Weights of a small GPT-style language model, trained from scratch on English Wikipedia.
Size: vocabulary 30542, 4.74M parameters.
Architecture: LayerNorm before each block, biases.
Training: 358M tokens, 5456 steps.
Each number is 200 + 20 x the weight over its row's rms, rounded and kept within 0 to 999. Layers, rows and columns count from 0. The size before them is the row's rms in percent of the matrix's.

# q: layer 11 attention query, 96x96, rms 0.0678, rows 0-36, columns 0-47
# k: layer 11 attention key, 96x96, rms 0.0674, rows 0-36, columns 0-47
# v: layer 11 attention value, 96x96, rms 0.0673, rows 0-31, columns 0-47
# o: layer 11 attention output (transposed), 96x96, rms 0.0844, rows 0-31, columns 0-47
q0,115,253,192,221,190,227,181,187,212,193,211,213,218,183,196,198,157,211,191,157,246,211,159,155,183,195,189,198,195,185,204,213,231,185,201,183,209,175,221,186,181,192,206,172,203,202,184,165,187
k0,100,192,186,218,166,202,199,203,222,186,214,194,235,169,210,182,217,191,187,202,237,207,191,187,206,239,177,209,223,198,188,207,260,207,197,184,205,195,167,202,202,181,212,257,210,170,192,163,184
q1,106,184,213,204,186,187,196,206,194,202,191,207,192,216,185,210,211,205,189,182,183,194,207,226,178,183,221,216,194,218,213,211,182,202,216,176,204,212,232,197,218,217,222,184,191,204,196,204,205
k1,097,168,196,177,158,189,221,244,189,199,193,180,196,215,199,223,230,190,199,212,220,173,193,188,177,195,206,219,211,195,179,166,214,211,219,215,182,187,223,217,230,197,228,166,202,193,207,226,195
q2,109,181,198,157,192,187,194,181,206,229,208,195,246,183,185,212,183,166,207,207,201,198,169,213,225,203,202,200,224,220,150,181,209,177,196,194,197,223,213,174,157,209,197,195,228,186,225,193,172
k2,103,194,235,183,211,188,212,153,214,217,215,210,189,212,206,234,179,191,163,223,206,213,191,196,190,161,206,219,222,226,176,197,206,205,210,168,198,165,208,197,235,208,173,188,232,178,211,189,160
q3,102,224,195,239,179,216,220,183,182,219,207,185,205,179,199,214,190,181,208,176,214,223,220,172,192,162,191,188,181,185,194,146,218,187,210,202,203,226,211,200,200,184,183,196,201,184,179,219,201
k3,095,189,210,238,177,193,191,180,171,187,197,181,203,177,212,209,225,195,222,210,240,169,179,218,193,172,188,208,185,179,175,175,194,178,207,203,173,197,194,243,193,239,209,217,202,188,219,226,220
q4,112,177,201,216,202,245,188,175,165,167,174,186,187,157,209,191,196,198,216,192,207,187,209,217,190,204,194,161,222,211,187,156,205,233,202,188,211,187,222,167,155,220,198,198,198,212,187,191,192
k4,100,193,186,217,216,195,207,187,174,153,201,183,188,221,199,190,165,187,178,196,234,226,194,218,174,168,225,171,167,189,200,200,190,209,170,175,216,223,185,186,176,177,203,200,205,177,247,224,186
q5,114,174,197,174,182,227,229,215,223,231,210,216,190,201,176,223,199,173,194,191,183,212,216,210,195,191,198,207,203,199,219,186,224,223,208,196,210,171,183,175,194,179,206,174,223,159,240,168,180
k5,103,200,198,175,168,206,241,203,220,221,184,200,190,187,201,224,231,182,186,151,205,180,169,193,213,180,227,221,191,179,191,182,154,213,207,167,181,190,194,202,180,205,229,181,215,206,197,165,234
q6,112,175,215,202,197,172,182,232,174,211,207,190,198,205,245,205,201,179,197,198,224,198,173,213,208,181,212,184,173,229,186,202,191,198,198,207,250,187,198,213,200,186,206,195,211,203,199,211,183
k6,108,181,209,176,228,197,197,216,214,166,167,197,169,200,217,206,202,209,191,209,190,232,245,188,221,181,211,193,158,204,213,196,187,208,234,177,228,224,203,228,172,192,187,171,203,207,215,183,207
q7,108,195,226,197,197,184,204,191,218,167,234,166,196,240,215,210,196,184,193,210,201,203,183,196,207,208,197,202,182,212,191,220,226,199,153,257,223,192,232,179,171,213,209,168,218,171,239,198,216
k7,105,191,226,190,188,211,177,183,250,203,203,200,177,203,158,168,227,212,179,222,204,211,179,194,180,216,192,190,189,225,210,149,200,173,186,198,207,197,208,170,207,214,212,227,236,238,233,162,203
q8,112,224,187,208,158,211,200,168,232,226,192,170,172,218,178,186,180,195,204,210,232,198,198,231,200,194,185,223,197,195,202,217,168,215,209,183,232,198,205,232,193,200,210,182,200,188,175,206,193
k8,106,223,199,177,177,218,235,223,188,224,206,190,226,206,197,176,177,175,191,203,159,190,252,211,195,184,190,227,185,206,200,173,235,216,194,185,179,225,191,223,166,219,232,171,178,205,234,198,194
q9,113,241,205,163,222,227,187,220,169,226,187,208,200,205,223,174,204,226,205,207,199,172,171,180,217,152,192,197,247,183,198,226,211,193,185,178,190,196,194,182,198,172,232,188,193,196,197,204,235
k9,107,178,174,238,227,208,251,201,206,221,191,221,197,250,217,173,204,189,209,194,218,219,172,199,220,211,185,190,223,201,191,182,190,207,192,189,200,184,194,182,222,179,254,190,190,212,179,196,227
q10,101,208,193,203,214,180,190,201,193,212,199,235,216,239,216,201,167,172,190,175,216,175,249,174,208,221,206,170,226,208,166,152,189,169,186,199,162,192,228,207,206,188,201,191,176,240,182,212,208
k10,094,183,198,202,201,178,204,191,172,188,250,212,231,209,213,203,222,191,171,174,180,155,206,210,201,217,170,169,218,205,169,182,210,222,203,186,229,235,213,156,204,211,210,196,199,206,179,229,191
q11,102,211,168,210,203,224,185,181,210,168,197,262,203,203,191,203,206,177,203,193,227,194,200,182,217,173,185,215,169,223,196,190,217,221,231,213,211,210,202,213,216,202,135,172,213,180,211,187,222
k11,095,226,205,219,191,227,221,182,212,212,181,196,225,208,211,171,211,186,165,194,203,181,198,210,193,137,204,212,183,217,177,196,230,222,204,240,221,226,220,204,205,217,183,207,204,180,226,205,215
q12,107,201,213,222,191,183,201,208,213,219,166,200,204,210,258,201,183,192,161,165,204,198,202,159,168,186,192,212,236,195,221,214,205,204,162,228,233,197,178,202,193,200,182,190,200,225,195,171,182
k12,100,188,207,226,203,188,189,197,232,203,182,197,199,229,205,197,221,206,200,176,219,202,252,200,204,188,185,229,217,216,159,230,220,187,239,232,214,172,161,214,183,187,214,215,236,235,220,182,196
q13,102,213,162,225,183,209,181,170,203,177,202,183,207,176,198,203,198,213,190,208,184,219,195,220,199,195,211,208,199,157,244,167,194,186,180,228,222,187,235,199,222,223,214,182,216,180,207,189,204
k13,095,225,154,207,169,193,182,186,176,228,188,224,204,204,195,175,221,201,179,199,206,209,205,204,231,181,189,209,212,212,245,166,223,188,219,200,222,189,170,201,207,216,178,246,201,222,238,181,209
q14,113,185,216,188,185,153,195,219,200,226,179,214,197,226,223,198,180,165,210,213,243,206,177,150,221,221,159,242,177,202,217,184,193,190,195,183,207,227,212,239,200,200,217,180,197,230,186,228,168
k14,110,200,229,194,213,214,195,221,186,195,202,208,180,205,194,191,209,147,181,188,169,186,211,192,189,218,175,193,181,194,197,223,224,189,241,178,213,191,227,194,199,198,227,207,213,200,201,218,180
q15,113,197,167,158,175,161,144,173,177,188,194,230,223,172,216,218,200,192,223,190,176,194,169,196,198,224,197,200,220,178,179,189,167,242,184,202,213,190,211,167,188,207,217,209,193,186,239,212,220
k15,108,226,177,195,189,161,186,185,216,168,199,201,212,264,215,226,187,193,162,185,188,209,206,202,208,217,200,183,211,235,195,185,179,258,189,204,194,203,177,154,239,227,227,210,207,168,196,194,222
q16,116,209,211,203,214,203,222,192,194,226,202,190,194,233,225,186,187,195,171,172,180,205,225,200,205,199,227,202,206,184,218,211,175,185,210,178,230,162,183,180,189,240,144,204,200,183,174,208,206
k16,108,188,167,179,204,202,240,200,186,173,194,196,201,194,189,183,216,216,208,196,193,245,233,208,166,212,202,232,202,210,152,173,213,180,218,204,215,186,182,198,217,201,164,184,202,192,200,220,195
q17,113,228,190,215,204,211,212,184,195,211,245,191,193,221,217,236,188,223,208,231,215,204,203,236,202,197,171,231,177,166,181,211,221,223,183,187,192,187,162,183,196,200,219,190,159,227,184,223,200
k17,106,222,207,198,165,228,193,218,223,195,192,200,179,198,227,197,189,176,164,220,205,185,209,278,185,195,162,179,191,228,212,189,176,198,173,181,153,205,181,219,211,211,202,189,179,211,184,225,190
q18,118,210,228,221,174,197,182,230,204,226,208,217,231,194,166,208,164,201,222,212,186,198,184,208,180,179,198,185,161,174,170,212,147,198,196,199,223,176,190,200,190,216,207,208,217,208,242,180,225
k18,108,202,185,232,211,190,193,223,216,224,182,161,213,193,200,186,218,205,250,199,202,194,218,186,186,185,219,208,189,200,215,200,176,190,192,200,189,176,212,183,201,199,232,211,213,176,229,198,221
q19,104,203,251,198,176,209,213,194,210,211,192,197,200,223,161,222,205,212,190,208,184,223,198,190,185,185,219,175,213,200,199,211,211,196,188,215,177,166,185,203,185,207,199,169,213,166,167,210,206
k19,097,181,184,148,169,208,231,189,220,223,201,184,216,229,207,198,175,176,224,234,204,200,196,192,212,200,220,186,208,184,218,192,205,166,176,186,218,181,169,184,164,177,196,204,199,196,224,195,199
q20,115,188,202,168,189,207,232,233,194,166,203,171,201,179,180,212,232,221,179,226,194,183,199,232,253,207,227,193,213,225,226,244,202,195,184,221,214,176,178,211,204,199,209,211,196,179,182,206,229
k20,101,209,202,170,172,199,221,217,179,197,171,223,217,171,199,204,210,208,232,220,184,207,186,184,175,225,203,210,190,205,220,194,192,187,162,241,169,155,189,208,204,196,152,216,252,217,187,200,200
q21,103,221,213,231,220,165,190,215,178,202,204,233,176,180,191,187,234,170,188,220,187,235,198,177,225,215,181,210,197,215,207,182,204,201,138,207,175,211,175,194,163,202,184,188,206,190,214,183,210
k21,103,218,206,196,217,189,172,185,221,208,201,217,171,210,217,225,231,201,193,195,226,176,208,178,228,170,190,207,174,216,193,222,196,175,144,213,213,194,194,176,182,223,188,197,204,171,187,230,237
q22,117,194,198,162,220,210,193,169,222,201,227,208,233,210,179,166,218,166,180,193,197,213,170,239,196,216,193,188,208,190,184,185,184,185,190,209,196,190,222,213,179,170,197,265,183,202,203,237,212
k22,107,206,163,145,212,194,188,180,187,201,231,183,207,184,194,201,168,183,180,224,186,224,192,201,205,182,168,242,193,212,199,233,186,213,179,204,192,190,198,200,203,183,192,203,193,204,183,199,204
q23,113,178,200,243,213,191,217,168,164,200,189,201,168,174,186,203,218,200,187,241,222,231,184,184,229,209,208,193,215,183,218,203,203,248,216,196,161,196,200,197,196,199,168,163,201,185,227,217,213
k23,101,238,178,218,210,197,217,216,226,188,187,188,180,210,195,193,217,185,153,237,207,194,180,183,204,211,216,199,184,185,213,187,216,180,213,194,175,209,193,172,193,225,200,165,254,198,212,262,191
q24,098,197,231,202,184,199,209,171,174,228,193,203,193,169,193,188,187,217,198,209,225,153,166,180,229,229,187,201,216,259,200,196,181,188,239,194,208,210,225,216,183,189,200,184,170,178,214,182,229
k24,100,242,208,227,197,199,227,182,190,229,210,200,214,206,184,192,187,227,196,218,241,234,199,201,231,245,180,195,185,197,214,176,194,203,195,193,218,196,243,198,171,190,216,179,229,195,202,183,208
q25,113,186,188,206,203,207,211,208,220,224,215,196,175,202,197,175,203,229,208,183,185,199,178,213,194,178,215,202,161,189,181,183,205,216,218,193,187,210,200,159,234,210,190,213,202,199,196,203,185
k25,105,180,205,213,194,223,158,188,200,230,189,186,175,218,201,190,178,224,202,174,219,182,180,206,219,219,199,198,209,213,197,220,205,207,206,208,180,166,202,219,225,229,173,176,197,165,224,201,181
q26,106,193,193,180,196,217,188,223,190,174,196,206,217,212,188,197,235,221,195,186,214,168,199,185,191,231,187,177,167,205,240,231,206,176,188,180,199,209,193,192,266,188,205,177,205,155,196,185,203
k26,103,198,228,201,180,184,225,220,181,233,217,186,188,181,214,187,191,185,198,184,196,191,248,184,185,181,203,190,224,205,227,225,202,204,188,216,175,200,199,186,222,185,201,218,146,183,204,178,183
q27,112,194,176,197,214,177,169,192,199,214,224,191,166,181,201,186,202,202,215,188,202,201,172,173,235,162,235,193,203,207,219,203,201,191,174,217,199,160,239,164,206,184,212,206,195,221,201,207,198
k27,105,217,154,191,201,220,184,189,192,224,195,196,181,197,202,196,196,196,205,216,195,198,217,218,219,200,212,195,216,225,180,217,205,184,163,198,176,180,207,165,227,229,189,202,216,212,225,204,220
q28,110,179,197,226,220,215,223,197,197,218,168,214,203,185,217,228,197,172,194,163,194,239,204,216,194,206,189,224,154,215,207,195,221,189,161,222,234,163,204,175,207,229,196,213,185,230,224,220,177
k28,103,209,189,159,181,234,187,175,197,215,178,200,187,204,183,221,217,210,189,183,221,203,171,183,203,163,214,201,170,202,197,211,229,197,187,201,240,232,178,203,226,211,202,195,151,237,204,206,216
q29,107,193,219,192,195,187,201,245,178,200,197,194,187,188,206,188,177,192,185,241,203,211,205,199,211,175,187,189,221,257,220,211,183,187,219,182,164,212,225,158,174,193,204,216,231,211,175,170,202
k29,105,189,193,156,188,194,252,199,189,165,176,185,200,212,212,206,188,203,204,222,222,203,197,173,212,172,197,198,194,205,165,224,176,184,244,206,213,192,236,160,199,207,187,219,192,192,207,209,217
q30,109,161,199,188,248,235,210,193,191,218,229,219,181,159,188,177,194,177,199,206,201,169,186,229,203,210,209,221,199,211,207,219,168,177,190,170,242,188,220,200,202,230,207,154,221,204,200,205,176
k30,103,226,201,184,227,212,205,223,194,202,227,219,207,177,204,159,208,184,199,229,236,195,172,232,193,185,204,204,233,164,176,190,202,190,190,190,208,187,170,205,232,196,184,229,211,171,210,198,174
q31,101,238,210,175,197,182,212,193,182,206,227,137,223,213,199,204,191,191,217,203,212,198,209,198,189,214,185,216,185,187,206,221,210,198,192,207,171,182,202,218,230,234,210,219,181,219,205,170,155
k31,095,188,216,184,209,205,215,135,204,182,181,194,165,192,179,198,196,205,194,165,193,182,197,220,239,212,193,191,195,205,219,204,193,180,215,182,171,170,233,217,250,175,220,224,182,228,199,208,188
v0,138,223,202,197,193,172,210,193,198,207,186,208,230,253,222,213,205,232,210,224,206,238,216,163,180,205,167,175,161,185,178,170,203,202,193,189,196,203,206,216,225,211,217,223,208,219,204,166,159
o0,128,204,212,232,201,208,166,199,190,208,174,186,221,207,190,201,179,235,208,212,245,192,171,190,218,143,239,166,205,207,198,227,191,202,148,212,215,195,165,203,191,219,211,226,202,165,198,221,207
v1,125,190,193,211,187,212,187,226,191,220,235,214,219,182,192,204,210,168,182,190,219,227,209,225,183,200,215,211,206,214,156,222,198,205,178,183,170,227,193,233,211,205,174,186,219,195,219,190,182
o1,120,216,228,218,201,184,188,185,211,215,226,212,247,199,216,227,194,194,165,154,175,170,209,207,214,230,191,178,206,187,188,207,199,192,187,186,235,242,208,204,189,179,232,190,194,180,242,213,200
v2,142,204,202,211,255,188,191,189,149,215,207,195,217,228,205,213,210,211,205,185,199,177,191,180,184,216,207,227,232,193,237,192,199,200,206,215,192,199,207,207,181,168,220,184,213,182,242,179,167
o2,124,199,185,219,195,187,213,187,220,218,205,191,176,182,212,197,212,193,202,213,214,203,213,196,196,192,192,184,196,169,224,199,214,183,179,181,201,172,251,177,185,180,211,225,222,176,228,204,201
v3,128,206,188,226,208,181,194,211,188,217,212,199,210,191,232,229,162,164,225,165,200,181,210,203,185,185,206,221,190,223,212,145,223,175,193,199,208,207,232,185,195,198,145,178,222,194,155,182,177
o3,114,200,186,223,171,222,205,174,211,210,204,220,184,231,205,222,216,178,214,179,241,210,190,213,199,189,220,235,233,214,168,153,232,160,206,191,198,193,175,224,227,207,174,190,227,185,205,181,181
v4,131,184,183,207,244,230,202,194,202,164,196,154,223,238,175,225,202,201,188,173,222,187,190,217,224,193,173,246,217,211,237,190,183,186,222,200,204,185,201,207,201,215,199,201,180,193,180,183,208
o4,117,206,176,246,197,186,253,209,168,198,222,170,227,189,226,205,186,171,234,187,216,187,225,237,152,190,181,187,199,226,190,200,227,234,198,208,211,201,200,220,201,191,168,206,179,214,195,213,208
v5,129,221,220,211,169,238,234,162,216,215,164,192,166,187,196,193,201,204,206,186,188,223,190,199,169,208,198,212,207,188,230,207,220,215,205,198,205,209,189,162,175,180,176,209,211,218,195,230,193
o5,123,184,223,181,155,207,243,216,190,223,189,183,171,165,198,216,234,210,217,187,191,182,207,193,163,205,215,247,197,204,221,197,185,184,200,178,190,197,189,201,172,203,230,190,176,187,218,235,222
v6,130,198,183,148,208,190,161,213,198,209,210,208,196,197,179,176,180,220,207,214,221,170,207,188,202,202,181,212,159,184,185,201,228,228,187,190,215,186,201,219,189,206,236,225,222,191,215,220,184
o6,117,181,190,177,208,219,245,185,182,202,175,207,201,208,199,181,187,205,169,174,230,193,176,181,204,188,219,196,213,198,188,206,173,216,228,173,256,178,238,172,209,195,222,189,180,212,199,214,199
v7,134,205,184,184,176,173,227,228,184,189,198,200,179,179,218,188,196,205,215,222,178,186,168,222,180,198,200,207,214,194,188,189,256,174,196,192,172,213,230,189,211,237,214,217,201,233,209,184,230
o7,123,215,224,247,213,172,216,191,227,186,199,197,218,216,192,204,178,193,206,189,208,214,192,173,190,203,188,229,218,229,209,191,166,189,224,179,198,185,225,176,174,187,232,203,230,175,196,157,201
v8,126,229,232,189,204,203,210,224,205,202,217,225,217,206,161,223,205,206,244,192,195,187,165,217,223,167,188,193,195,206,201,204,174,198,218,205,202,233,192,156,191,227,188,217,202,190,177,176,198
o8,119,192,242,242,202,215,201,238,212,187,178,237,214,187,172,184,179,197,239,157,238,205,188,188,163,202,197,225,167,197,217,173,205,185,178,214,176,226,196,210,160,188,241,187,215,229,221,198,203
v9,127,201,200,206,194,164,206,199,209,235,191,211,239,199,170,201,197,210,153,199,180,203,166,226,227,199,224,213,198,179,210,209,163,199,192,159,214,225,233,204,235,166,149,210,208,220,212,207,190
o9,114,220,225,215,170,201,228,208,222,206,237,221,221,208,195,175,191,200,150,190,217,198,222,228,213,211,251,220,181,184,191,210,197,235,214,200,190,228,175,216,202,184,177,217,210,214,197,159,188
v10,141,200,194,188,195,207,204,173,184,211,175,208,206,211,241,150,214,205,193,224,213,193,197,212,185,188,226,222,193,186,208,240,207,203,177,199,184,208,228,222,213,230,204,148,204,200,169,167,185
o10,132,227,176,193,207,204,210,180,191,216,198,241,210,223,208,214,207,183,168,201,188,225,172,159,217,226,188,177,214,232,226,201,198,216,182,180,216,199,196,168,202,193,218,207,214,197,183,193,205
v11,119,172,198,215,239,214,201,209,187,170,232,198,211,184,175,224,215,223,210,203,177,194,227,198,201,187,183,194,192,215,202,174,191,241,160,189,206,193,217,207,224,212,192,221,221,190,200,201,157
o11,115,177,210,253,157,220,187,179,215,216,212,233,173,200,215,179,190,189,200,202,233,197,184,226,194,231,209,163,195,220,209,215,200,164,212,189,184,195,228,228,216,219,195,224,186,215,215,220,172
v12,132,201,193,173,223,188,168,221,192,230,214,188,159,220,201,189,194,229,182,215,245,212,201,192,196,204,238,172,203,178,232,191,208,236,174,217,207,196,214,230,178,210,214,224,211,221,151,233,193
o12,123,179,204,194,201,211,225,186,193,198,212,222,172,205,178,183,198,223,165,230,212,207,165,213,194,206,204,170,204,178,185,190,189,213,163,185,216,188,206,204,183,186,192,255,203,201,168,237,228
v13,139,217,181,213,225,171,217,178,181,253,207,189,164,203,216,223,233,187,175,168,185,204,215,224,186,183,226,177,191,202,198,222,207,184,226,203,197,220,199,193,239,188,206,236,216,210,219,212,185
o13,128,191,183,177,213,216,205,160,170,193,236,214,228,215,177,221,175,191,191,208,203,197,197,210,200,172,174,225,200,191,187,181,179,178,174,163,207,225,196,186,170,193,189,208,186,248,234,200,175
v14,141,217,206,191,203,205,196,206,195,244,194,183,190,206,170,207,216,174,194,194,220,210,185,200,211,163,212,197,170,219,187,209,169,176,229,210,223,181,193,193,207,192,218,216,193,192,183,209,167
o14,129,201,234,170,174,223,195,228,212,204,157,203,217,231,190,184,218,168,182,221,226,226,183,195,186,171,199,190,154,192,224,207,229,212,198,168,197,233,191,217,176,210,219,222,190,185,209,223,182
v15,135,170,211,199,200,170,199,198,178,181,247,197,208,225,222,185,195,201,200,212,198,201,180,200,209,181,199,247,210,220,220,222,187,177,160,186,202,212,179,185,182,213,209,200,181,247,220,205,191
o15,126,212,203,205,199,199,242,207,201,153,211,232,193,170,202,187,164,205,223,235,190,248,232,204,212,201,166,188,196,199,206,154,190,209,215,195,225,229,197,196,206,206,236,201,208,208,186,187,181
v16,130,194,198,191,199,207,178,195,201,161,212,204,146,224,238,229,160,226,197,229,220,192,194,171,203,215,215,208,218,203,227,194,209,202,214,175,203,198,188,235,205,225,211,204,217,186,198,166,212
o16,127,180,212,181,215,204,200,184,222,199,227,182,234,207,193,184,220,204,248,214,209,205,208,192,195,209,203,203,220,205,185,207,221,186,177,192,194,192,225,188,209,187,227,217,198,156,185,220,179
v17,123,172,212,193,220,185,235,224,231,208,234,190,214,207,198,142,199,211,183,175,186,220,190,182,223,185,218,224,183,216,212,187,183,182,213,199,173,193,219,232,221,174,175,187,201,205,174,211,231
o17,113,204,184,210,194,175,213,245,185,230,229,185,189,209,212,201,220,190,224,194,217,236,231,208,199,224,204,177,210,205,143,197,180,198,194,164,194,207,156,188,218,191,216,203,206,195,198,162,228
v18,122,173,207,205,207,214,197,219,173,234,164,206,195,183,195,186,228,182,213,192,194,237,130,198,209,216,183,192,194,251,214,214,196,217,241,183,207,169,192,205,192,206,201,195,201,217,228,203,215
o18,113,198,226,215,226,177,235,189,176,225,234,213,225,195,200,214,213,172,185,210,195,200,175,197,227,217,209,163,215,193,198,195,222,214,208,210,201,191,222,187,174,217,215,175,171,212,147,209,201
v19,132,204,216,194,197,224,173,175,229,216,180,200,205,186,217,185,177,252,168,218,182,164,227,183,193,199,193,156,180,218,210,171,190,168,195,162,209,197,197,196,189,188,200,239,229,193,158,192,193
o19,120,213,198,182,188,222,225,183,217,208,202,176,227,157,220,197,237,221,221,229,229,182,169,215,165,176,204,225,193,170,178,209,216,182,176,188,220,176,194,192,179,209,219,194,223,230,194,190,181
v20,134,189,185,209,159,216,163,165,166,209,217,161,197,188,171,209,236,191,189,229,205,189,242,222,194,176,206,215,213,201,220,209,196,187,222,184,191,226,210,171,195,147,191,164,207,196,180,205,221
o20,118,219,169,183,170,213,180,186,192,178,192,226,208,212,209,214,171,170,161,204,174,182,213,177,193,192,192,218,212,241,174,201,221,178,198,195,195,178,188,207,194,218,222,205,238,194,198,200,213
v21,134,178,159,186,200,201,228,178,220,206,269,220,186,222,194,186,186,207,265,193,206,180,200,178,176,200,218,207,172,205,239,207,197,200,221,184,216,199,185,216,246,221,181,186,197,212,190,190,183
o21,125,184,197,191,224,209,224,208,186,149,221,211,216,189,213,160,177,172,202,175,193,194,235,195,208,210,186,176,205,206,178,181,225,217,204,141,203,194,187,194,189,227,234,184,193,172,220,213,201
v22,133,196,186,174,218,210,222,191,207,212,216,213,173,165,204,227,212,185,203,191,191,198,246,170,208,225,207,194,206,224,220,176,186,226,182,179,205,176,216,201,209,225,193,193,206,201,226,178,225
o22,118,189,202,212,203,205,174,194,203,172,204,221,204,184,199,230,211,208,184,189,234,163,205,205,191,190,185,199,219,202,163,189,202,225,149,219,165,209,204,171,221,263,174,188,170,188,190,231,210
v23,141,186,178,198,203,189,203,202,208,221,168,187,194,188,205,240,177,157,218,187,204,199,204,213,184,255,165,185,190,240,205,237,194,156,189,203,219,237,154,213,207,200,209,191,219,218,208,203,202
o23,130,183,210,155,200,214,215,199,194,212,193,192,225,213,158,217,194,194,229,194,194,200,195,197,209,205,212,195,183,211,188,204,218,202,220,166,186,178,246,230,208,207,194,174,181,227,204,204,195
v24,139,230,209,167,222,212,175,184,236,194,218,188,201,172,221,220,171,208,224,192,191,209,197,184,174,185,191,210,193,232,181,193,187,200,221,244,178,206,173,181,209,177,191,159,217,205,204,208,222
o24,129,223,218,170,224,202,210,190,201,210,218,194,148,180,185,235,207,152,208,203,205,192,201,186,204,201,174,210,186,172,175,198,169,201,233,185,184,204,208,235,189,197,191,173,212,173,189,200,209
v25,135,191,152,187,186,188,196,198,223,227,217,191,171,179,225,189,208,236,211,185,207,206,228,195,214,223,172,203,201,212,176,218,196,208,232,201,202,226,218,195,155,201,238,174,225,194,167,193,194
o25,120,208,173,216,200,209,240,194,164,255,201,215,230,224,187,157,186,186,214,211,197,190,169,204,181,179,217,223,205,203,175,210,203,186,223,196,202,209,222,190,218,210,193,178,214,179,229,220,188
v26,129,211,173,213,184,211,207,216,184,226,267,196,182,188,209,193,157,187,189,153,162,220,176,203,184,221,202,164,198,143,205,228,200,201,186,195,210,192,182,204,218,203,201,209,238,219,241,196,242
o26,113,184,191,194,253,197,234,203,224,222,217,180,202,235,180,189,173,233,238,216,171,241,224,185,208,220,214,190,190,219,207,192,165,204,166,187,197,180,208,181,177,212,175,176,199,153,221,192,206
v27,138,168,192,203,179,226,223,180,204,159,202,224,215,209,237,197,226,193,211,200,213,161,221,219,223,224,197,161,237,214,208,231,204,202,179,216,204,218,233,204,214,188,154,193,225,207,214,181,196
o27,128,212,212,213,200,182,203,204,209,227,192,200,203,204,213,189,195,177,175,173,194,199,211,189,181,194,150,180,213,200,212,220,209,192,186,184,206,200,167,214,178,229,212,239,226,195,211,198,161
v28,123,253,196,206,232,220,180,214,177,184,181,213,187,174,195,219,190,196,202,203,234,161,205,148,198,187,178,192,210,194,179,199,187,217,192,152,187,220,176,231,239,186,192,220,194,226,228,203,215
o28,112,186,228,269,215,233,194,207,197,198,175,169,226,221,222,210,211,188,190,221,201,207,244,200,230,209,180,219,190,186,170,222,161,194,185,215,186,210,226,222,201,220,187,191,176,179,178,209,177
v29,130,182,224,203,163,253,205,219,201,229,203,219,244,191,186,245,189,199,143,204,201,178,233,177,210,194,224,179,215,167,215,221,176,197,180,218,210,211,186,210,217,214,189,222,190,208,207,194,201
o29,123,185,199,189,185,216,208,181,196,176,168,195,207,224,205,224,214,222,204,202,199,201,260,204,193,263,221,197,210,179,259,197,174,206,167,199,190,212,193,218,174,171,200,189,227,200,197,192,175
v30,135,206,189,183,215,210,172,200,209,186,204,240,190,166,175,190,178,176,173,184,216,211,214,186,195,193,194,187,212,200,207,151,194,203,209,250,179,199,202,214,197,184,202,211,209,195,193,210,221
o30,123,212,201,178,216,168,210,155,221,196,212,196,207,178,179,175,217,217,246,195,229,197,217,167,201,150,234,215,198,211,210,186,177,196,230,231,225,184,203,195,184,223,203,190,242,201,214,215,226
v31,133,208,222,190,215,174,212,193,202,207,199,201,157,220,198,180,190,187,232,212,168,171,232,250,189,240,225,184,195,196,161,188,188,173,227,200,212,201,185,224,185,207,197,227,195,163,201,212,223
o31,126,206,162,179,196,233,177,180,202,233,204,190,203,184,207,190,174,163,216,177,179,211,175,234,227,210,223,209,244,178,217,208,183,220,206,158,191,206,202,208,228,207,208,215,184,198,204,183,219
q32,122,210,192,216,181,204,130,173,203,261,169,228,176,195,189,221,172,213,213,216,192,193,161,201,193,197,211,196,193,207,199,204,182,211,173,201,178,201,176,197,203,212,175,180,228,211,206,214,218
k32,119,220,188,214,176,203,125,174,199,255,167,227,167,207,188,219,173,220,210,220,205,201,158,202,194,197,215,182,187,208,197,208,176,207,175,201,174,193,177,185,198,228,178,183,223,208,212,215,209
q33,105,193,184,209,218,197,219,222,177,185,194,200,211,207,206,204,202,209,183,245,179,242,225,175,192,244,177,187,200,220,195,174,203,199,210,240,196,222,201,207,200,197,149,211,227,170,202,227,191
k33,116,186,191,199,216,201,215,234,194,177,185,206,218,206,201,195,191,215,185,234,181,237,225,175,185,249,184,198,199,209,202,176,191,196,214,227,192,218,220,202,210,201,153,191,235,177,214,226,189
q34,110,201,192,209,214,204,185,219,178,184,151,202,173,195,227,193,191,217,194,196,217,202,204,181,212,209,247,207,213,176,230,219,197,154,192,201,238,188,176,208,173,204,162,216,200,215,233,205,189
k34,115,192,193,203,213,214,195,216,171,177,143,191,163,193,220,201,199,222,200,192,214,212,206,171,201,201,246,207,205,176,210,220,200,148,192,217,237,187,190,209,162,199,157,211,185,214,230,209,200
q35,115,232,187,210,207,200,186,184,215,180,214,183,225,228,210,225,223,223,207,184,210,198,190,200,191,218,163,201,177,166,165,206,213,228,170,232,193,205,191,187,229,195,182,217,209,179,170,222,207
k35,117,240,184,225,201,197,184,188,206,166,206,185,213,228,221,225,217,216,194,180,213,196,199,207,192,210,150,207,181,173,166,213,212,223,170,231,192,203,189,179,221,187,183,208,201,180,161,232,214
q36,111,209,202,197,192,181,200,201,203,230,246,186,213,234,209,204,158,182,204,210,209,204,197,200,189,197,183,200,193,192,186,205,194,160,178,204,205,219,176,178,205,217,196,174,226,180,188,201,175
k36,107,206,201,190,185,191,205,212,203,208,226,195,221,227,218,210,151,190,197,195,232,192,188,221,181,191,184,201,187,197,204,199,207,154,178,193,203,207,187,167,203,217,178,176,219,182,184,215,182